Weights of a small GPT-style language model, trained from scratch on English Wikipedia.
Architecture: LayerNorm before each block, learned positions.
Training: a variant of Adam for these matrices, 230M tokens, 3502 steps.
Each number is 500 + 40 x the weight over its row's rms, rounded and kept within 0 to 999. Layers, rows and columns count from 0. Numbers have three digits each. The size before them is the row's rms in percent of the matrix's.

# layer 5 attention query, 160x160, rms 0.0717, rows 0-54, columns 0-79
103:575509456506497539479460483582521460571545462482516486509477502465486535463487495487553563539460538563483410444511503547453518490467481513448484451498536534480454572486539506444506527521477598518501487442566615523541582504474470505503456443
096:496499513412493490451523389469519461493491509501484493518514470475529520516480477517483497482524552569518486511478465509505478552523537471460494479486558548513505497483567496482535443445483523586504532487522477469507424493453483563496394567
091:491499453549543495503481505484458523398459490486522474517537445511465465515555547503484589430517512462499464488466495549527493441532422498499502470518526539520487506431498480506502524487510500517522511483504551528585525485550576474518578513
103:469467552460453471529562499475514432541557526382415480475446452395543477501436521525512484491452587469489418502554515481491472500476574519512491511513518450521431515539534463477520470490566503534505484510534430524497551535512546499529522488
102:414497509501564497510533480499505465494503567446527527506453510444518476547474480528463524507474547493463503528451536550550479473511491482498450545505476495524445444535493439488557494548620507570475499500516470548485541535494559465501398484
083:525499553533474449505545492464502482500470496564512471468491499527467560414530480483472425497531504499528578528547462501514487508531552444536513539471487468461500473499522588502488453494436389473512430542522443434503447442517503469510583528
086:508455515558486434497519501478457507467446523460459513572529493530484394473522452472483452504516493475551497505527570519515534467585493420545447460541428501552568471582441453563482447525559428545470510563539447548424459506500530463500488563
092:478514464542501475509522567543489523576475534510457425475521486499453505458511516478526480520516475499548499475546499486487503453463461511537521481478472459495512525566478551545490497591512464428543499509478478474515467472528498467477584501
105:576511527559468487556511623570475550505477465534480522540449581498512475509571511447476532504487476418502532491513523508431505476506494514514496460520477495437546543525485521513409540500440512418496456510490528515457497517509491470526591453
085:436518490454472496500465489518527514507504521488460488413488517496553456536430525488471463478441547505513461537502440475516515473496522523513518582435543433508417520537471472508558474484541548545465526559458560512518545534530546478483529485
087:509493555463562479507509421486507487474558506458508555519525472507465523448494463562540501491526512463457537479486485475551508539551555490474433484565479479525484486455494459468536449473541438577425474513522492508464561517440478502459460519
079:481493511504433597489444495441542473584515440505470497504477512491542456386443496524536518530526507554509563529453493474482496488481524498480485460526487471508516519533459523460458496489509574489456416503544568470493572516524453505486507446
104:543507484555510485556498613491484539491485511538491479475445578526507501472539542466494511493498520423515475495515508549491470471504493527531520452549439417429493513492493532535452520505449517386533447463461546519466503499569509498524592436
082:522535424525449549464477445440509407616499478442451460460541463455487504424412483532567482544514473600490493523481492475537549515424519507482476529506528458561442560513467485448529492489512525521490505497541537487500595522515489504471522505
103:500501485561452528576495580508481579523478492534471488450482517466517496524513526437498507471435455489531501498456503500444479437475492509552509508511432421489466465578439553516419539549549499386476519496500526504459519535528510498568552442
082:388497494597486509492430515526452508505432471521555539463486488598490427532435488506477480544504479486569551520458518471500508467451508472583550596484457492467510466490550510516552427444491437538462587508514450441507466517529534426460509480
080:507494506443461523437479391507512459495482485531494474485569457542558478444444430563532512476507530592524482510477403493538473533470486498438513530512591513558511497423559510517546493488430532545488477484495524467539483491481451522437465557
077:571494596545511584492452503444535530508529482516526521522476444462522551446472556545482463479501538518480427489468470445523477484473483539492521525557513478531509512495486525454477524524514480437567496440507575477473490507514470484555577490
093:431449547496600504505446489502492538503485481499505500531493480572510508529543471494431524502464561512538491478337482490507495415494508491456506492517496479556526438481505536544509465534516486511477497495450591532433421508522520516516554537
096:436480534452514440469542463465545471424548517461510455487521479539498516539512481500465488524492600465530470421530508500548456492520569454468551543473516504537487483470557497553562469541505494582500528494459490542514409513524528501508472524
105:505487523484544453533506455416494515461509559506488561472537497481467529537478532502442472436477491491463551561532485522501563476556483492508447594473506567519438430491499503452522515472566432510477421501485398512544552494490531536481494495
074:522537578566539466525504591575514527507503495485523490511462579505453496542611488454480500504449490453451458546487496522457538473506461543533473528468483518441551517474501474505442531534492492458496447558502502474510549429505536494469588443
079:358494496516529543464516503503566486479493491417467458511456432500440529479544495534509511464498619499528428464494494485534476418469489530489544515489526440489461527514521536547503532573475500560492537506496486489589419547521488425442516528
074:536509439446515520531581475502488425542464559513539512475514430519479462439400508521510450531443561551482546486588517466485511518520486479485537574496582433519486501501546507437571549539418445507546476451445457506517558493465475522563487555
098:420517506490518429515531482534530479572508520468526555390509464445477549557519531491460541506501471460456518509512489557497528506498497472479427598451542570477414487508515511473580429501510472577486507470509455491495512514473525475457420476
097:489507484504532483485536549573485513447481519501486489613532507585489393510493442481494499537497542510543494461533512521484465478511491506527553467476537489498580552466535461546482523550479511465547533499517505533553426454485484521473532572
078:567461548551526461484462480432518508476495462470449482484540566480512482485497462512468477492527489500507489535416492536519493515469541481448469508491413501516557455486454441499478524467625581527457472555574454459466450548523533472485544476
085:524496550548503483452502511433498540387570528541479520595461546504489495474550445466527484595614457451533485482538507465453514518609561515500483453528462528486600491537506430522471499480488541510510485499526529500488409456476500502452512496
096:453481473501589482470516466528483459500485524551557517478451491463515459493473467492480492554496509547488456506518529573520496435522553447461483539468555513515499462511526441518586486498539556603514499480542524577510458502517550504508445522
089:450546495469502503487553501513513476551522549416462516463472466432457492560465523446483500514474482507478454498525504508511515472458515488515474509423506485501413490582467500498567454527568507540463525506491460508574529510526520453467470491
085:479500449551496424622490582514483556526492563522542528465489505532454514593511563411434473491438533423499536442501535543473490428488455474542463508485450486443474435545496548532524485559504449396498528456467462527514474513524511556565487455
098:526501503530495498445494487407467480587525505473432487544528495514463483438501570517537509526567388534475568516509540447512573549506513429503418450492459528518525526521414488464480583502532493518487500488528511507537515511519434530476466513
146:463446455481473543482511385472507448475547495384506477518519405506480526505466510548545535510482545468505455477500471481563518537459545492441501502474519538516517484474476479414550449508482511546493481544461481488509482488460550499455487515
111:520541504533546472495562540492507523538488448607496475491463520498486491430524498508495490520506387442507493531543462469443484429526466474489521564536495454434496515494491499520438549578527455423451424477537449477535517488466448460495543472
104:478482449456512577500518460522515494465569489404497475535494413535495546525445539546533504467459566560496415473518410485548469552447503490525534469505537481500452511491457538459485482518467473486550479552480465454468468530481524486463570515
097:557515468474580437471541485500563555443543534597457533505451549547473475502570488517497477501464488521460497481581505509496471491502456435529464532499489470512503408480511480570526441497545469472551550548401459516447444486525590520472501502
117:528487531463517428459496411461481469523470523442490548567526472481470517532480501478549486451555507523428513506504460494541556553548467498447455487492569526528555483505498404445511450507533599563494534497486545556560552467426532556508441550
080:506546509551541499516504491545486504484494487506478518541461521510471535510554461475499491526531472506504596442508467559511508525573479526482576460517505473499539523525572473471469438529505537504456561493449552488520501463526434527473459535
093:471473527482504477455500498487449532475516516530501451514454489509552444493515479521370483541561576485504509494513541567515474426496551479514504562480530463465507472503551540598473420499496532525545501480473473487532366518521506471505527524
148:533544457537485529490495563587518525536474468600529479483506550481520515488522460486534490524477463468525466450467556515476481470454516542511530526506522477490477476498513537564495556520485493469499516459567517506434473536523466464528449490
086:504512499512515435506485488478464481519544514446548531522537472534442461518553550512495489571481502439472551501514504592498534479521488536520454458468463547532494519532506394410535467480549487489462535520423526515562505398567555512448484511
130:437488464459505529481519420481517448487513514368465508540486474483499525512483504535537549438515583512462457470566499494501479579446586480472508534506574516492516493489491496512533421468468507570470474552473480502499460487454524514461485527
106:603506421512480516500550493448538492512468457525506521509443471449485516518538488482503508472523459536517513482471565491508495516488510535513513485508499525477511529541491509432514540508500444482512533455498602440546487435532419487536492499
099:529496482463478536476515523558490530518539491558535522548483478461520455477547494505450538540520605548519498500527495635510484480551563534526450472536523420524508460548547481499495480506499543496530441479517493509485458509467542489514493537
096:531510437502512456546508556468538521500449505584468445445466569446568480455553465471535492505479452569529554548510499477432508476501473457539538523531499436490505496481432533551434525534444505418546466518551428499522550561476487508514449459
104:509464490523446472500534519432496525508495511580509507451520512482524466433557515466501496538554521449496636547553520482505558487560516465528473519504382496509537481493487503496431530466458445483539518512458459512468537475524534535479543496
099:454451475521563432554514453405475453484507570480490505480447572492546484539533494506496528540586496479468521512537509428498550574505495451471488552437460551485506466458518496508525435505525510511532522573405468549540523475563570539512466460
107:543467514380515526394523380454495495466504454452527522578503475494508488515460505528520505425577531563504483524501425447531516608536511513504486513565572520484568492472511519435487467480488489516480462478519544464482501511337522512503535537
100:538505414550552534568460516501537475511507493519508471459457543556509506515504492484559488511495461515543459538485478453534515512477428470467498507433500458500442507444440504526516548580461569471557470473487443553471548540601485517531540437
112:496481528484517440468536542465469582497540449514553519488507547501462516524555504454488518556483355397523546493453531499513517541541494536514522555519455522433502482476486517455495578538529411426456507500508533447505529491490465478452551470
100:506488474467573474484458452452481514402565504478531536497474451598466499496481535577528497529586441569497548553496515505560515493484455453491464515464512578488438480473454521428533516495482442497556521512520513493538570453473556500460600508
137:461452480463500483454504426447521466466475512423462509552489465527527491470462466528511464468549599502491487475554473491512475544460544489461532533484500506508557494474499485550478398446495551614534521561405458521462436478469514517488499554
091:440493509457441551527495503524512556454558499412530427474475445515487464483428563533428498491494529537544453517533435522499426491468542503547531498532441506476504522552452558532443492451495457455505448540542476470485487514476466455523612486
077:588519571494492481451449481469485512480525481475436550557447547531509510545478454517571509486475421472488574527482504451536482506543546478455460511512480540425522485482471482479473527429501486488442532458433556474504537488449448514523545521
101:538452437537454496530477511435533386594473542487497438472542513417525541519437474518551541507469538508544476485500542493489523555512500522462549502495469511473514531496583493480522459568497600491395474486493489502499493490478465561520403464
# layer 5 attention key, 160x160, rms 0.072, rows 0-53, columns 0-79
103:545537501528508595533506545461507480546496508510519482522486448439510491484503527462541581490518515570459506511475476521524544564410430533449480469531573513458482513477553504449492511513494584540505488400539552512561536544468409528473463456
114:501519499549504506539506542484484392480492478535528503511508528414508471502515483467518511529520484579524495484552529597395496442485532455538480489506534528441505510498506452515481495451502503493504472558588525528454539501482651511484512508
091:355472398461524540504457407523485481579452557528532526529484538565511533479497471529475470521509546447478508464448497451517476575502468542454506554524442485533509448557519502507522522499499519496529505498454501494424414478465456480498503524
102:486529511552440498542532621495537442482513504516535497518497507433513434483508484490479524460540482584473481518502500598426486390464548468565484469450525489481495499500512525506477460476553468476504481559576498473508515488520635511562502473
105:494523507543488491535487593471502416516500476517489492500517487419539496513516500436488486512489500584499515502444510537391487435492548446528480494521543522471499518446488460499467489438478506474462459571630502488471569495486601534524480471
083:516500509512459443452499577502500513514491516460516470438543511493455459566465477529507532515488506465515520536520505538461533386495500494533550498474480589450536511499483503525461446501604479459509520551477487502510450501584553523492532484
090:448506474481479472490513602497507552445497521491500463483510512474457470542512499541501475485511505491500511505461500556449457429579557496556507534522438430493545519475431451521461551497484477438481495545430439461464405442535535497579528499
106:521497492439489484449463455482508601517505543469489489510498484554470497480466524567488451473466509403493486497460507418570483538502463550500515502508463460522507496544488555495515503541507495536561546451362469500550403537543397502514495512
116:493477497448492507471498462501506618490529510451508483498489487589482565497509519530473492493491537445476497494481495441601513533499470530471532500492458463555491479542487531487487500581507510488498517460422491472547447504497361495524507497
093:507514522510495489518546469502473402484521453508515517515484481430508491482544492453496518484492419478509507493525522537501493466449586446506486503482509505446490512527522542490515440451479453475507445524589420487471547509509635529482530463
105:506520530552496502555506529478520421510483496530493503527498504406538470493529471476508528506525474577512478514497524581399505425496527470528483489467543520456513497467507443512485483461494506470463460567590512527499555449503630527496489491
079:604504531516451478508513498516513461509592456517497495496513508562554464447528524465527558480482515499480529537560494559547519464474536484467511443480577497478516510470557525432506407457511574498488493493420574536495561544476429525530411474
114:459468494458488515463494468498526618518507513462509509512483473592482489507500510545455479501493532424473466505461474397580500545511461545474525510486469491569518466565509528483509517559527499527497511449455488471535466527527380469533507508
097:545531498553498483540513533498506408518507503547484499497524530384548410509468482443556533495468441548476529493554485618443517432460527463495455472466556506426508564471488487486515465419513530520528468491559502510477566497506606550475428455
122:473464474465504477441499466500513614511529508470504529466501457603479516502512522572491459462467510428496504518425482413583490536526481532471512490510441487530480466527468538499506513561521515538509503404393465462513471534530404492517467488
091:473560525476515431515455568523452537483465476461465451467491475610476484460523528484432498492485472390500497497392524494549459477577506485464520535510461533577503534490452478541512558507453466496527510482413564468476521463524442478505524512
102:526538541508507505534528473504495372477473441521534487539494534404503460510558463487557543481513474538515522482551509570469516448478543454482488488521538527434500528483505490488496480437493508518507481558564538554495543469500604473438511506
079:435432469488531543483456342547529486529504497516456539471482525568541464500491479581478487502479497515512528480530429508546525523447493568452541497527534565557508443537560549472480479588527560573511519428419524541523499474480469495443485523
090:511495495470536480552468463530484465419427476498557501521486509474520495553513509506480469489502573549534504475555509518467484545458528460471528625496551528427514500428589540540535490463432547508482544547492560547523481478486585475490575506
106:487523509512493507538504492518485416465479477505521510538496513397503447522521475451488516499520466587535496499501510586401461433476530486521479540518501533457529510484488488529481462426494464472501483581592509537478521464498626518502530505
105:471523514564531485526505551487501404498485497519493521474523508460506500502483495455539500533511495517498504475484528542430511482500506455546489500446534537504490494419475448483507484469494459467496499570615450504483554508496665536491510474
096:479475522485526509468454548470487609536480528486504501471509492552478588494499515527436458533510506431489497496452493405586507550503472536475512505471497465550489481514503528494498463572484498477505515451436446473537447539525364497526582489
082:491485484508474559550491328545515468506498497462547514499495452448510439526535482470504488421567513541512497511504526522520497527402514497424536513506517516516513493553508554568523455456491495540530515594467495523481479495518529530480529529
082:548533485507517516495515489488520415496535466506476497517547536429501450502473440460596561505520448497501512494537498583474518451449509469545475444523545560469533540474472482461510494444531503529468510538598532495484528500494611480445479509
104:478528550542534507539470563507479415498499471487486473470487459440493511541492524427527533521498476613491493480436518509433500418450506475529469505490523556503495489468507438476486542440498524465489474531637485541521549509479609562509497477
103:524518476423502491473523461502487564487513494484499475518505532496469518496534484532493456472529486422510479479494520455548485573503493511488528503569481425517505520523476574537516484516451441515556525514387521465480404501487393440468537516
078:440482572524492527548528655495503471539500476565555503537462504527562494558584497446556509558455488574476550527464498534444514458495512479491495495454528460432508504442493446530515474485412516468525457498535510494489527479532522503523431456
090:505490492421580517449473501482480567469519535520468479460478520534493554540525493517430506507502513497501481516547489426513487561544455560467523504527439475554500507508480548498472551589477451488539465479399463475496451507472391510536559497
106:506550464508522513538510623494511402491517457524525485517508532418524468550508494440495555510515503561522535486489508570398494455504517458529498516525552568441525531448503459468487492432474495463479464544630550478479561471468558525476493457
091:476473497490489448547492514461467406513517536508501507471476449406538551559428526488457509464510512553485474505479491563428476457466514469523500512495494490479475514490481494523513504443496467469518482529515375489472478512479614563552500484
105:480474493475497495468473485513479591500498510444469525477497466603485545526467532555467446488469528468510481506414498411571473559504470543515508500517464531586468502521489501516519527527522480513489536436447459484517452546498410492520525510
100:607469489480483455533475504473513513470486605505467501503554482466490470539462496524590463480447504512482523445595502529491525527501464550532490451475498443555524522449474476504519531457469530498522529478416448555529552516486481551578360503
123:525510503527476503534510562541504395518530487516516481465482495435501491522503505460491527539477494579506481499482505576420498409497549469524472529498517497431480501475492480472476493445498487484488455570603496515486539488491651523466533484
107:477483508448491486447491462524517562515527501468515481478526500604480487467495480560490501503487478419500478508517535450539514508491458544463513527490431479548489479505480533504546500553524484481492507492388445466538476523508367482478511525
105:498529518490483529547495583549502439572507471523518492518486494470480488501473539478510479460447504607507430517486456550434483452488523472569485489540522521432460493512444500508469479431492479480502496512599488502466518480505640499465552503
095:468473528499494451492571607447528532484478545485506447471506508499520472459509508502451431493480544507488521532525524483502479443502506431557466566447528552522565484476502544598491522444497465503540538548494463483488415449503598512474475496
111:517486516542536502538526518479479436494498505538520505469480532425548502483525501417485550521532467543484517541541533573426512461546562437519460479470516527454539483465471447487461457457488484496524466567626503521483549508476666545505509467
078:567515494505493439536460421469460533481523517533512509538526531446468470472465521515464484566507576522483487534525529589526568478517499511459460511516538491454538496478568560452503485455455529553535452489506466548500403550534466532486506496
090:481451518494485476478491435527554517452424463502490474564482554537523493481494499462452505462543553468509431482534474527497469424508550470503527543517455513449548499517568567491484444529536486492507518515403463500512401506509513507464524592
119:490475475478508519449474409519522535501499518506503520475531495552498503528490500566532469485489517463527494458477488454577503540469446544459516504512512510551478525517555552494572510538480520577478557411422547509533466529509355473475473530
088:532536492515507410527540520493480451529590513481497490542475448476478505503524524457506502566520475528435542514488517547516543439522448480492476453447514462519501490467490448447512490452502439481561435537512445532545499433486568572516509495
114:513495538549501531545520618517480401492493482534521503501483506452535494526512512420495517498501488562516484517502515548370468445472562459521468511509531504438496515482508502521442488461504505469483461586604505501479530518500627525477497484
102:571538468497494530450546479478533552520540538483500488558488477553489535436502494522539484504506544492512511513513486450541531574492423558499546467535511539552486488494470514442485567480494480540494497449448527530558444546472382500473438502
101:471524513510494501479522577501519532476529530552537455613479543512500479477502447424523493511518517540504479435522460540528478507545490497572547403485501439498562508536536495457476531496476488465517411453521482559501417504428471515520459530
101:516468471473521511441527507434512584465502530471497480447514503557521512481442488561480480471504541468521524480531495422513494573492492503467532533492451468543520511517459549544522528533501527500508572451461513454493472544506379493525476508
105:466494450462491469475545433427496586469507548482489430470503518523500508465538470557497500493533514417489554496531515397541456569561519541507541510461399483580525479505506522504457521525495475508538515527443453474519463505500452493557503496
101:482446519577446493539514604469479433513500509519487487437489473452520466486507512483487569522555518479481553531537524521416514442504559446483471496475474532495512509442490486515461473469516523515543500627538492516463485513520613501501464462
111:523513511485507529513544526526487464489472452560524526496498514427552496472516492428466539501556456566512521535538463567423467500517567466551483504512520562457501459472454488508437482476501482448527459546627504499445544511439637504499508492
098:476480493499474578516462424482540498555423543485504483504492471536507506482478520527541530448525503511491495489473503409551511549434472547428473554480475549564478525515451471502577525514470590525490587396500531521484489472504416480489505499
101:469479473452491480448561388529516592524499523474519513451509484552479505479478486570507478521510500424506518477540498417591545569518438544471530549497468496567471494512481548486514535523543474525545497482401449538544463525485396489501459533
098:536504515496510492522522599454485477529501495493498508478469463470492526482470536471561519514534426534499499550537514485395535449496502463557447527485436575524477466440422444465467508461558504480575507538595492545484574463456596459509527478
118:518482530560494490547509538484489438449512482525504499517477524425519492513522498447472532500516506550504473504510520557390438431500616439536480530489505496441526503461525500538452482447486490498499492573612504483472485522499658504482534485
090:468509545451484509484513528562526565495546421457503476545443498531492531512497503500528408442468494535511421507494403488477429527498548486554552482562483421467493504583442534536430485486558438402490476510474481441470471500536500477510566536
076:523488515522538450558482421527394494428502466469502520518517497454470506496486492488452518528528534536508531513509532514513546536553510554521472544504509611526483464438535519444531508452485486465518419523544483503458539488446523531516557480
# layer 5 attention value, 160x160, rms 0.0612, rows 0-31, columns 0-79
111:520521527520524432484582513488453514439462509564508522577492544475584410495471434510521467482474462459528538495514518539518538523474522546517466533501557445433562500530567439522511547551483501491550498460447478535489484526470502523479475555
109:534586517547565570511479516513467526511439541560492552539519554506515536420463466505490441488475449425488479496474426500465533531530471522523470439477549495471531479456527512496510463476479529529571455450421540544438465573518552526449540523
108:452557462507450618509488469579460510467527427458503567492508431527530537472484526452515477456507439494541342495465434504517525507457475574508501534599540492504487482465461495536482453487539466452464485498499497463539529562457465519463586486
113:515524430522564544451470533458603497544445570511488462494519542528487524404476477504500483405466565486505572534559524436474465506487462467504560407497519540533460468448523445540501536492494504506529547487503563577511513515461495496493445499
105:534491586492434461496477480505461526513528518464556549458503494495435458551529521489551524525541469465429527488517506490500509521572477471523551464450466549539502531434450492400486527474506511492490498557522545462541535468550499460548498452
110:502559471457550440500559470577451493577530492490621550475450494556566543515540505466562490459494467542483461504452457466511454544464433441477529545470569523511497451483422504475543420506523413479480461519465572466482526508482509475517487475
112:497499523528421501523529509493449480507485522520469481506458537499478506527529490491550487511546570502529490482579547520487546521567541560500465473471516433480472526519557457493493565527549520507516522499492491577522503504523471520536449498
118:531517416516537478518475523420503463512475565498475470527535552568513477505467485515499473479574483546460618569574492485457485515541502460521603438440427538503476430423454426515478485488503488506534530527509541545513530503434528442532453506
123:541563556511441463491488528493513513532476506517467502497504545444422477506576493469576447499430524456529448426561523523539534486561501538528460454504498467478550518503529498563519499481420535504493554545512498529434507526505482516489529529
114:476575545543528515513474506519480511505432516520471458552486527455498501449545484464535415449437536458522455454500496484547498520477500545475449472518551416471529502580533555595517497489499583505574524462452514591484463555507506570487535543
112:584479532532536442486444512401494528538483492512495519506528533496479517505516524474573417431535489462450545513604503477497540524450518461484496488401511471527544509475573516470513536525487572515513499535458579457556462442463511543506505506
138:591482545545473466494457483488535525553498563487561568424446504536501527484426523510556493486507521498438513480555483481483476532514460413445555470427538545490473497470482515430495535439518583503548537476498540516517495511550528534548465447
105:501497573507415605539448495560492512572509440470479519473495453508449601464556548451432495512541548537483367539517426476475525501482468561485549481493504508607459539450481533473442505461526507483493472531531490456527514455555471471526553488
112:455575484522478655522498499569428508463477495517478533547497452498506504466503484470442464463490489497537397494480468494478520515530444677534461540594511482493508472500497465551436466513505463474498489472501521562474516549482479463484590537
109:506541489499484587481479481552526503495536413507475522472539466517537573462515519501421526558482453487530432502448438514481449472444512529488482496557482501513433505523486634574461424538544487473465436449502447449432500555491501518470621533
094:512475504485592479489489498471560469419481573463506458501443554486525502502470467535448539487469546501499612510502561467512506473489554429471558490448492473520497501481512499486536510508542505500545517441530475563548492527471468510541411481
108:429466611494476516525397506523514538494512500497451463474506543437499547476538512519477473511526569482474501524499516450541484499498515512486496446501504501595460522528528654546452543503475544514544501517512446519527472465499497519502554492
106:497489494545407560497486527486544485523492463487425445564531505452411468396512502488440492445476515443484454514551528485507532520556467568512489479465450474523493525499583490537498555486490540513545538533503485495500441481523497463492547522
120:419557550488554595474512508559471529418497428525458518544529508503528501517525459499463508536483448490521427487421421508511503487469528564527472537573523471510478496523492546575472441533494483503495396516470442444415503583424511516440590543
117:490454501499485482476466477471542500434514429426448479438530445475490510589471535496487567555441476539534453509461577510526491430481583483524486538585479489512509543534475526598514477552492535477396528502553411474551561539469437504514526501
122:471464485476541484464507490500488495451531451475495546499530487497485509558491498519472527608531474442521560484414529531530501472471599429461438562554492517491512491513517525477553490495525504510473456501527468427475450502486516500453487498
097:488528421457583391481616505444503484484456559520500470573498551510493448512468481514496523488491471451513651472463538487510449494473568388479492522492494478450569392481521463527586457475506462509490522507469515520465483522454516499476476526
117:520562442476444462522593505552482487605491460480492488512478494549501550487536486467550454437457431549508392520498471496489488520455417537529511530550537498507494463509491467564530465488498460460439532491479556498514527487473499495516526536
117:489532396481494576513530486535553478472504472495549499506485419557560500518444498477471554463452485541545428498496470507467468502497438564522531535548517528498475477510419457517456401535517408439438499474522543538466573564467489513504520512
117:459462418488556512511496488462531496472518514448535536480492462507521474479424518533479568504524459502480606512454466495494482476498496436486521589491460567524537466482472466414507497530525498498516495481520461447539526499452513481508476468
110:500532439474523485507507517465497447486476545499540480534481503522521440554462449483533522486490471543546514457542562504513479522561492513554547555532454504459547485522462428557528442520465413469479557500520546572488565589456501519536482534
102:494485521533503531512365497495505492507475463514423477490503492479514500432472535514511466486460447483498471510496493490499480456492468535522463507536478481522499504509500621539462511464472614519557493454499505516525494556526486544512575511
119:506577459438556509520565485571450491519503496506519543540474508497546550479577488467471458471516479464500410481483401518505513534438434541500487518532510516523555452449453504557480418486478419486450463516478519431461485497457504531456579511
108:528506402517558481487478500473538449511463588505475430485475515519483506447486501500504495447489550544493522509552518457472488488534466492500560455487471522509448440466449487540491508495524469485526550458524582573549580531473523535530465504
105:514487447438469461458561495543534500536547467505551542465509493528480466582502521538567540584410490575494451455426484523507464515519459520551508546519498515509496545541400522491502488527458461457407498480523497427458583502475534519500521507
122:533517609516513493471508519564456543498481515571551527531446539482497455518557489492517420496493506508441433496485424550518504522520439598518471478470564479482510542515510506473484518530454538508555443500441519495432483480526515515492545530
112:511472523512502520486428484463557495429510482459433468454514468498491518534426531493461560563413479548541483478481509482512499439518556478530509531600454490515482567533443577556513487509482510472404505506570451477501538594471461553533523500
# layer 5 attention output (transposed), 160x160, rms 0.0607, rows 0-31, columns 0-79
113:573531509517460562480381481532496436561551488527537505493562487515490552556528517483482578483500568588507501445445475524490531542451470486512487437431589537507505467490513534472509522496538559543457507482539573526463513490473465504488448461
108:502526510478496492554507443500544464493485443409547550520511443462511457608498459516512533476492528647487509519432562513507498494453491526416476467484470500487497509478457451547481544504569487509452510449595518490531535474502409517516455484
105:553478467493496453455499506454492525476518516524512462508518540455522526491506464504529505468486579552506615552540478528522579489589510465528451514525503493518543565525455499435482548491469465466530497514553489426485463506402464561511384486
101:425506504478498427522558492521456521502531515470563558496467428457486516543519475481480550524588412501559357526454490609634457457540555512450540505536466461464533512552489471541487488493444537477456493474507463466433505450566494513502519484
103:436465479508587560532580546468564448475470447511435482526440515512496478468504527479503429482466545508424540519498489520421466423501463499502496573542498457489520523527526525564480422525475502494528534515504492497595444556470491488501610481
111:463512520530481578508539513480583528390496501486490498484457498378497476462506503489472514514482506529514545581601490535471494479545502475523497497617447471455535587540513488491448499496492582472482556471565528405508485498442456495499553447
114:514482524530535501421430469483510512574518512600564473527563483546502498553534515459437511524424535499494491456452487515481528505417501457569527554397578476489491435497518529488580441480489519519491506513524517563481438512551533549487479510
115:484453539487488515501518546536500496506493481493538532542441444473496506513484465500457583484535533506512431452464535548569407449480585561419504461541552427466560510547561477561480477503511543484499465434488514486434483459605476485503572482
123:542497472519563490501453451501482496499490512553525506567561483575534520576492525533451484445443527470477515463443488500420529473411462443542472567427535572508436431461495505438564501531503453504478509518456498571547472533521536526524436544
113:512533499538500453482479450521506497528512502513574545491556450521490502620481492486487521513480451547512478485444496517492527511446489443503481450416544581495413474436462435461592553502515463515474491468583489561485519457537507540492391515
110:433507431534449463506486501564501451524491515488468497541440482572493520515481481502518510483498527540519424493443486531572462434500478535437476459533511541504469486505470440532502514523499588495517472383497362599447504560488501450487533470
134:379486489489563493547574499494542487470480456467458505515464478446457423474557537463487446529492466505487457566509452526545491470566480499494538554554448485479502498493539471601513408495458523510471520513557478447547483509519472486459597457
104:444500478505573442438558507452499557485478532483487472521488542510504459510490458487523447541458474455485563531480561493520487419548497508497486544525389432501507527528401490527555547513484470496539505527482403514505439522471538517497483549
117:585495496488505453429504514488486490549518498550565506520578506505506518592487439505523516487467582548491605487481552547472535488433530439553477494448558459541513539529471523476543565478521443506529471520504527481486447491460458571529355507
106:541534457472518417525510514489463571460459508441476523477530511452505478489481455540559472489538455517549541527550588446524526523533482545487492483503437569542496556487451463390482640434478418515492449522462448461530559485428519478489398538
091:475500547460472485535515474505455479565537509479495529468482473459478482443551524467507582551555415461547386449502467494553471548553535532488546474529512529433495478497507508528481455485456528501439495507504550500464534443574550485456606503
103:512541449498546431491560519480501510536469515428461517457502478516510463472470493452511473576454336499540436509460527486540469480497514492487529526475460527504475514506411449482603509459484424479518519515480441523513524497508600523469456508
107:512551501465548410443483439515463532551467561511538510543522501529491501565485471505509472482478472518468476486434539509558480447471541495478505483431517498536449496499414501503493553518520457521536466495497450580470509493559549489540443537
119:657553476495484496524465476498505496516494483457499502484571516490530532499481466513537492471485515568511606488500565484452559543443490532501474453471487557490523523476456501395490600441519451505479505503504527489552550495435476503516376533
111:557455485506463484492470526488409511525534561552447458492513538520584541390496534494503510464573526378528534440561428442497535550539503508549498513475521576501482446456525529384514518468464454487513471569407483530512480499459585505443469531
122:539487467495459538578430484465484478506506457449433471435488538503510531386461534550549461510508464547453518473551467420466546590537424562480493493504511558548483542425544530448417522533519480502488488484521518490592595540472478490489545508
100:537498539495449585561412466522523482476511476485532528480480478496486524493470505539495558465525488535474418466517466497494503548485506560444496424506552557489484541496576488439407507540527537474495484436549578490485588461549478459560542487
113:534518509529461512424434464505494557423522575559563511541521490432527540529492487497453565442486567475569537514553514517527502477483533449510454474495495485465514533533455488447513589523513562496493520507477505489410442486481494507506402520
111:543514518483487455439542548521465570466521534561541527504547512447489501525554472510496528461548530461575572546576519560503533505508532464577510516539516485460538503557544514465489546433444490485486495537429541407423453448454451502510441491
124:480484510466452510530567545515499477496506464459454486481435532476495489433493491505549468515545506517470480547561469514518504530603558544501517476599499467521534567507555507573395452482497501468525482498520534444506504488478447486487595434
113:554461525517480537473485522523479522494516483593540502520549488491506518518541507481425543451506570457523526452526442563436506492440536453585520506484625503462499459493623518470502492464474499487478483522467571487457438473545485532512487503
107:442507450494457404490542502517478517490462509447519529507510485511519481576453430491534507495541481529540478524490525461536486511532551504442480442466483515548464520496456388515540545499526397510549434506517411523468506454511541511475394524
111:530552481534462527489511502500508523442496505423516513496485486484510501529448451542547543462432512566513568546492557542479528457535491478473444447564489515478503605540464474417456597515537493459541525427529507490480518499422463497563434484
104:436482518490466460479529506496468544516509525516562543498494443475527494536519472478462562505533455489567431510488517560584452501528599494481528505536528465445522520523541449540493482473457528479469494505470488471354465427603508519489512505
112:536513513501505528518516501507518523442492502562449481493525522464509513454555518507473447432481533424500574540613495495403550511492513454612521576537490540481505458490545538452479475466474460503476552611405546468534420530434494480490483504
120:511575501541533539512517473529573421531497451475493515517565484504470486585512492490501496513421552541470577510456568512404508471401461444505478520473484507476517464509450529536570517480542533550465543506511505546547478532455455511492468495
110:514466460475507454502518506486406553498501504539467487511508534531535508439523507505526485447586485371553523467546459457512552539553505537527511516492513600484476422438523505409498505471451401488471467565405477499508493491498579475467491556